config.toml
num_hidden_layers = 8
hidden_size = 96
num_attention_heads = 3
num_key_value_heads = 3
head_dim = 32
intermediate_size = 256
vocab_size = 8192
hidden_act = "swiglu"
norm = "rmsnorm"
norm_place = "pre"
norm_eps = 1e-05
positions = "rope"
rope_theta = 10000.0
rope_fraction = 1.0
qk_norm = false
attn_scale = 0.177
bias = "none"
tie_word_embeddings = false
parallel_block = false
init = "trunc"
init_std_qkv = 0.0379
init_std_o = 0.0
init_std_up = 0.0379
init_std_down = 0.0
optimizer = "soap_variant"
learning_rate = 0.0064
lr_mult_up = 0.766
beta1 = 0.95
beta2 = 0.98
lr_head = 0.00822
max_grad_norm = 0.5
warmup_steps = 200
schedule = "wsd"
decay_fraction = 0.756
decay_shape = "pow"
final_lr_fraction = 0.02
batch_tokens = 32768
max_seq_len = 512
doc_mask = true
train_tokens = 159100000
max_steps = 4856
dataset = "wikipedia_en"
Each number is 500 + 50 x the weight over its row's rms, rounded and kept within 0 to 999. Layers, rows and columns count from 0. Numbers have three digits each. The size before them is the row's rms in percent of the matrix's.

# up: layer 5 MLP up, 256x96, rms 0.147, rows 173-212, columns 0-47
# down: layer 5 MLP down (transposed), 256x96, rms 0.191, rows 173-212, columns 0-47
# gate: layer 5 MLP gate, 256x96, rms 0.143, rows 174-213, columns 0-47
up173 072:466546621560461436446411510515508480431509483498553412465491485468427484495485544524500559505508482458473455567530468502483451415585443499554530
down173 104:588425519451530525446575459474453571532518487491367518597508556517510504440498415451362498472437546556547580423459572442519532548536541559536461
gate174 102:475430444493422508568464469485453479444433540463526567546515540481484469531502565506582421477526541516534575495441411464485417515433520511420437
up174 104:500497418488567556571538418420528561454516495510481469535529449455518545492498491530512510533523551586519453514449489508419505537538579554505509
down174 111:516482527554562584442494474434473446525494500490511521488579510478548505565503479409430568445452416478491524508481502484447426492408510489520485
gate175 099:471436549488528600513557471571515454630514508475565455525499603537486469473596446549475512492424493506537464592465505472449500483499490428538540
up175 098:486506514527397478536499511448514488414459555550436468390528465521548508535511467416427453609536500395498538514449552522582450454508457612516562
down175 105:516503498460563463443526540544485525469397405523471495486473542460553509537451508528552447537503523569559541507437516501447495500543666562610639
gate176 087:513455485473518488496487457555417441499486477405440487509465642553590434539536494417528540519460495553465503491522445600442513490549491588553443
up176 088:490472554465466457499496499514459484443421485495447479400453441579583540476499527501446488470481608528401498445466521564450456498492451551563494
down176 097:446487416481511487563554571503514574531482540543545499523481388544494547604495520505543475543570544480508490431425448389516490451538503408499525
gate177 090:512391498431456511494487462490592498399513499500562420511489417505444471500550515480503462565488464580562467531589517510506593520574427479540459
up177 091:436432536531611504501431473554580516540461471544482542490598531459481446514611481560572454481558471450442451461457494420419508436438410559498429
down177 093:550441483446529491489627454496561485448602457481472461448478477489528496578507430431422492524419410518531478449632478560493526625508410524453540
gate178 102:549523464530397480545611494436560425550481514591502540503467512558439435503380495464414412426504464509473446535498522473578462621402481523507511
up178 097:565466515494471507576567465581415503546449508496458457422480526450490563450424583440477524432437400495495516503472503505421393502456528490485513
down178 101:489511494546517441413464556501506481461533461513544509603528423484430475524562463515583479613513611482461510539633453526463604450584500441465472
gate179 099:523489573482479512495420588468458471547504576421497434475538484581599504529456443441538499518564486536572572535549560447481531494500558566461482
up179 096:495527477480457524464522374544491492435535486446510502579407545459517505519525504487557442570495502469426442501533380475509544476429592466501535
down179 100:469511501504467503490455469514543612542455509590476516540470413573561501524480547585426498510589498471467509520558553517544462497486528508511436
gate180 088:396458583432478545504574543494478505510582480444475536462524472447528518474556482471497581473549485533529594507471516442587511363526553577464493
up180 091:509453507510487505494513547390457521541514639569421429529537458558509500482450543484528541466510469557574504434530496508466383393470367474525543
down180 090:451556587595534489584505517520536550493455470518540509558563581562435558514488430453465567487489559490548532609476552461463513537542517587515414
gate181 102:541438450556487440473521507484575489478417399562511438549452533453479480497454589473407512436486446528451524514471390518456492454409549455512491
up181 105:433523576553600446561496539371471460439498489453512430528461440419494439461476469454477571556516487459514556468576515504564494494552484529376553
down181 101:485472430593492544491565499495508524491667561477491510482557535610593529495523524584570445548516489523537456497520557461491503489451570534521542
gate182 108:523443584472445517528473522545489436498501626438455442677453486534492515502551540418477568524563590508445502488521453561575518400473546447404531
up182 109:459516520553451563478416499477558522519506479457506530434470513500505516508512516433441566446540456487594433414528466528617466430517436487506473
down182 115:532461467478493496433553471546449472469504541524447537574522503550516477434560457523522505559400554369479538482526451538563507558452485476475510
gate183 094:459454558542558510537546406510529401601466560548453516541481411466498508563502472488365508537491500503511474471462538568522442535467567493607531
up183 105:508544507565507496588513506459415503412449474521514473501508494480484504505467590414547595459481463650422517380454461404532465445428529460520498
down183 107:509425495522476461572538470523493449512391531468553522437465392522465584481551550489567515460462474502477407435430506484511500583539469544475439
gate184 090:532573488375506480530552543605503509448462526505425466530479547627479525424487433476618567475548458528530417502589502523464539543559484468509507
up184 078:497492484524374477431576596534504470428485578480456361486547484565606474578565448504580520515527501490528552475489541466415507498561499492480495
down184 103:501456511610594464445466437513504476530587496462531532487469459415481473537483583452386416455471512488494521505491478460573464486440454521488452
gate185 078:556475524512497518431386425538496473445530454404470479488447481495581543503496541564528515460569471540526479437484525541468581447479598560557529
up185 096:566519518428547486357572520504487440517533435454555431581467487533462474396504477502532490486486438575471460471589479530529534536466535533531481
down185 093:518421492651527517470397637466526503472536497579518545498522531503502533585477613596444549510570535473471557534429494425427509471514487434510567
gate186 105:440421473508380475539529465529467525442492524510518560532614520413514357493514557489403482530550471481508404503455560618472574414427507484549460
up186 101:528475540507456514520593554481443569446478549464493532505560484518510406483561519457384495552476430480443467506623496540471581458474496405531549
down186 096:528542543466506575505516472555496467494536531537508501392509468531505485462576532442425445404459478474455429528526487499522473533505483438640533
gate187 097:558459436494508549433573554527504516496422593498496574567403481506474452512437538444484513535436482544443440461493393434448539498470552596457437
up187 102:512470449514457465531527624531484493444536487521466513450387382507471513521515524439570434510494491590584504467489491458562447427603489571482446
down187 105:507530510481437496552491481444506569505483540432507539519539478491497556635535568554504490503549527550550456448536524517509493497439459506608479
gate188 084:476472534514589551505500424465476483537456536565458483484435496550599419401496484560543484602441529529488512448572541467500479603546477556443572
up188 096:508564421511512434488474594525533464386508478531533383552508438469392516591457514405478557446409572473497399449527449498493515478491483472520523
down188 102:521450467462534549517436617602450511452509542526479452522467479516514499485541495534647543508491539456544478493391479557526403513475533504521550
gate189 096:462578576413542498489453589567544469566448491447490462593443533491569468456481553460468536461483541535522454513459480513500566532469457449428546
up189 102:543534498513532478602557508477426415553513481537511536541481481475509504432541470507479553485453523539491487484492538478509522400550558563509537
down189 101:488457462554477524538520532468568630468485499431491450467486486541566520505497430519505409508513551547574491549394517610465415540488493505463563
gate190 097:512537478490479550428403470453484423504561570375441554568470542539483549471490435444496525617491532529452555514442404638504446484465503446552476
up190 090:467494484472488506533568511497515553468552426607538494495531579516398447474498524536554499546446483539588438552535574500446531497635485535509512
down190 093:532542465445489484506413394502455490495470480494485534577467471405536472576492531430411471410487460513521465435544512499444408492585522484447481
gate191 099:595458513518532529479497497488427461460544388500499514473539496433475513516530441614456558503507524537644512584554525517522504395495530481445488
up191 101:555577361493545453512541490530539504543450494514476532452478554496511448433474546594536508406437504490575537548574534436502370544560470449463410
down191 104:550554450522513522407476479462514466482501487476608409456455498407534432540460515534486488449437469543511477429515526583511477445542518457436491
gate192 097:452502492473423488541520541408451521462492523600519477517455356459491472586473400524444524543529513456597540485498497463535468528500531560515524
up192 089:499454455402551524540507543501442469433454491596573422548580436524543436504395493476453496563505493472502538455469485531434464463544538571445411
down192 103:494433496458537520537516421568527517527533483477560436475491634495611471440494581461517499485552427467516554545557479513554451555488490564501519
gate193 109:499537630479522447516513467545460457514428475478560524500608493489379457476494535553520527448503471474455615446530524499466488497484565592496528
up193 109:554520447496502449498525493511535492572495521421543531558567523509452564574574497440536558492458507495569467488534458487472534393433484443521523
down193 102:481479525494471521432503532540562592501463429537582474496456554657466528454436607516482552471564540565402507508424522564488463546478483546484475
gate194 101:454492448465503509439592489526389392483557453508476495499551541544489434598433569487513549564462447463546468585441484566524411515488502532434553
up194 097:422408490445478497487589482573513494506464402537521534458605555488501495567408498546445539533527527517462502515450469601484496538466516476511542
down194 093:422512460438538547439444483532500579497411572587477429516509550457476398523627488549442487472499501470489468553474518557492493470485497424491497
gate195 098:554526581529535531489532430532557579548453471491556512504539582445473482515523472471458440520537442498550392539511463564426481524516564564510423
up195 095:559522552505459495487552536488491477528576536518458380502484513491561552491551582602430471474529455505485500506534494520509579360536546504423530
down195 098:493501422535481553533503490519500391521509514466551537528359522450509516486511478411494434488485436498529564562558578478509611549468411519504523
gate196 091:523549467567452561527553475565511443477533499524489555587465524454541470448436535535451499470570550503531475444551460526501550559475585552422487
up196 101:366523516495549426404530476467424446567414513473534453478548516510457607520595477506444478500393446493553483566424455485497515416545530420556459
down196 099:519455484545543496489464486504433552465506509526555523496513472455480400492479570605501429498540476612436546584474509497483496488419496505575526
gate197 091:603448398429527497488483526486477365555493518492534571567462472505456535513440500453500536494502532598393498450551464518498427460527523495548511
up197 094:513606454486469501561550506415520382404554505495517423406468408552492442442533490543547420477447443496555488565534477472454446490465479517535584
down197 091:526544516474535472395472511549522543429477487437465423497538537498487475516537502432527538453473502506541525470521591465408463465629543448548505
gate198 102:514458465509464503574445634482465510379431492572483460428525412506441437558522642469531538462475510499548548534604576452475473468518491491467473
up198 096:450539417569470490390502514532509490406465490506555516424382539470415489458521587436561518482482523560542478494530458510544592606554422484508487
down198 098:425465476492538511494507412537468589534542468436438540497545449468546485519478610542479463499531495445516472510518585438545471561426502432526537
gate199 090:512467516496496454458514505569470568441500543547481508524462471492493520505639511447422383604415480394495534537485435488470447528526533436468509
up199 099:492487517435501445493511608546516558563542518549595568427418548481476553476449475582427494447511512419480530545541450450497478380562477484423446
down199 105:475558470548484489465465499414529509625453581490540495430451488407534500450468538522505468522548408524394558564545494521515510432539557517496458
gate200 103:553569527435502501438509498549408420494557470638568542455574469487485452494406433375560542452545433533530458482546475485515590431461538470473469
up200 101:489506464447533466525468433536476464517527521425512438531498502470528514362548505627535549522477564589511550478563577389533421494450595498459436
down200 096:481533527556475473427449389473493486435437548490464610506468564536452517495506557559414541510571499461436407580431468554506465515525495539538507
gate201 123:451526523461585521505570503545554513585488415436624513495559506453531464549510535503403550481504509466434532509593556515422481433435611550457613
up201 131:555491529444454428508549434514519521576524450474538481556553441469613589477487444541436501410508543471534505465564493500544448567473516520565563
down201 119:474476512485542516589465460450513502557596442463527593491488488510510554511499453519463513494422479505540557494488520482505517508409494566479574
gate202 105:467500513412481474575557525560530573435416465534467530554524551468538544597480561455510495507529480602527433405437467526566506447443566459575444
up202 103:462401551482486474535454517573572529492499487511502478485496551506487496523434604428521473405512593422493471445539567531480506439490471600593553
down202 094:511466555547471488496526453459537476485586411512511525528524458551509576486513384476525500546584547484538425492462526389557475466545532421540417
gate203 102:563511590559536471586426564589412547483604524490443523570530560350511523600432491495451472487544561547487453483507386502499536496494527499476445
up203 109:502467487498469499534529513472481364417526502392623517586549526431568576526484507521461532515516588552433459476489450503543467477513487539540568
down203 099:497490545548560432518471527579545577399567500435536475488471612490566469512552473488506539526420531483431436562429504541614457545499567526463526
gate204 109:500515507469497484474564474597574421491467537443506542591506559497504404549461556476536577564510476482505543495420447450418561491562492524408461
up204 105:533517476559459464522486492515562537498467444452525557501535503480497554500397452523466588601534480470520483444529404498566433584534458545591485
down204 093:496490581503466481499532524483528488481453410512663535537500481433500428565486491493480482563495488474467526586474531421467553487591547465509490
gate205 089:476496497473484527476578599537464507589413499521495434556513536591527550538632457438468506504433514576459466451578446538452471506441473454555471
up205 096:483525518505455495482453481481420567537449445466536571414522488529610530477598488473615427556476516395508509440398517429545542463420565495444462
down205 098:535497529506495527524509503505500484509651478468558516581519481492500503525508554369397554510462490572571538529642473515545485493539517485512455
gate206 107:484476518463466500535559394463514450512488556517594468555422459442434522446571508437499485482462534435464485475458556493516433546366543533461564
up206 114:430502461442553471432417535546507542450585564508486536480581485539487522470478495499569529560504517506561505444541502455434426502493521422588445
down206 110:374498451519494532537567530539460510502497489498533504504536504692526505505508541510485433539558482510528499455459525473500475486435420447463498
gate207 105:540547590502476504486424533499474552571412523526575541506455474444521502526608537397459591496503489471497601479473494502450446439426444428490523
up207 108:484527518578422470477476536439481525473502504459528460507502496472500525496461549481547484542423605489485449658512487464494531360571549428543447
down207 099:497510509541496426475531558457535524474442519525524426550500459400573452481444428535491549528438551499504569582465450472479500584538520391503436
gate208 112:478490606541477631372558569501539393474519420547507528399474404518484455452472509496477538496548490562529462514526502479583555485458471511566491
up208 109:500567444523479523527444457536487514524499458512472549474635490448405491487446397512458508490530434590524460481460505591566482510495489557513450
down208 102:461572438480526519438490434618526520524508524572529532441437511529510535434404522522503516514548437571525576496426556432532506504513534527464477
gate209 113:394450439506461562510546479533466502540457517455560428506396510542536560615558489451517458504474494550531506530484426473556491552409515464543624
up209 104:466565574526526525418505565439506548564469420662609505452510541554479533554428579458440481487541564491512504538460531587451477559570541481531562
down209 100:529487464511611463413483509461471424422424531540429473476536509401533555515447463528534510396599512482581597486402598552471543527569505512483497
gate210 112:549563602410568425600505534441538474497437422550595555569454583448421491461489577477451533487464588526552500455508470504431430394458528547529533
up210 113:527552502539492398499558574513517529499489524553497557523446532551426585473431546507473486501389536581541506519540444418482469409518588527558470
down210 108:451608456469535549495460505456512482524444573472456529475612477554545493483516565490439533422481533549609493488479478458519547503474490533578512
gate211 113:519470508544518473516541525533468465531477487464595542483500498462487543567472549514397501423548444452398380568455456548448507548574556493469503
up211 115:560514431499453411524523591434455444516522538495497534419543405492412503559441477540406524603519533568490456537474470576515620451508494439509551
down211 114:476525515526449537529472515540457561400526465447438441484423499499481470497549518519488514594491461509522475406545651472468480456417553465483482
gate212 087:524488524525551425464442424399477470542558488583523471483487442527493411423497531530523408543489471459511497532463501533480509526503512568584448
up212 097:511464501538498581502502507524465565483556498515483556492543527520522525535468497503492456469525459397470531510475510470484436523450550417472518
down212 097:502544496477500434508513534547512476517526498444491455502478426442501539565508522539545544441456487501607483456471484570543547553520418476499568
gate213 097:528571552560449502461544583524440423415447448462520535613555494483540458524570481494465482553463450536423573429475484441506418481469582505462485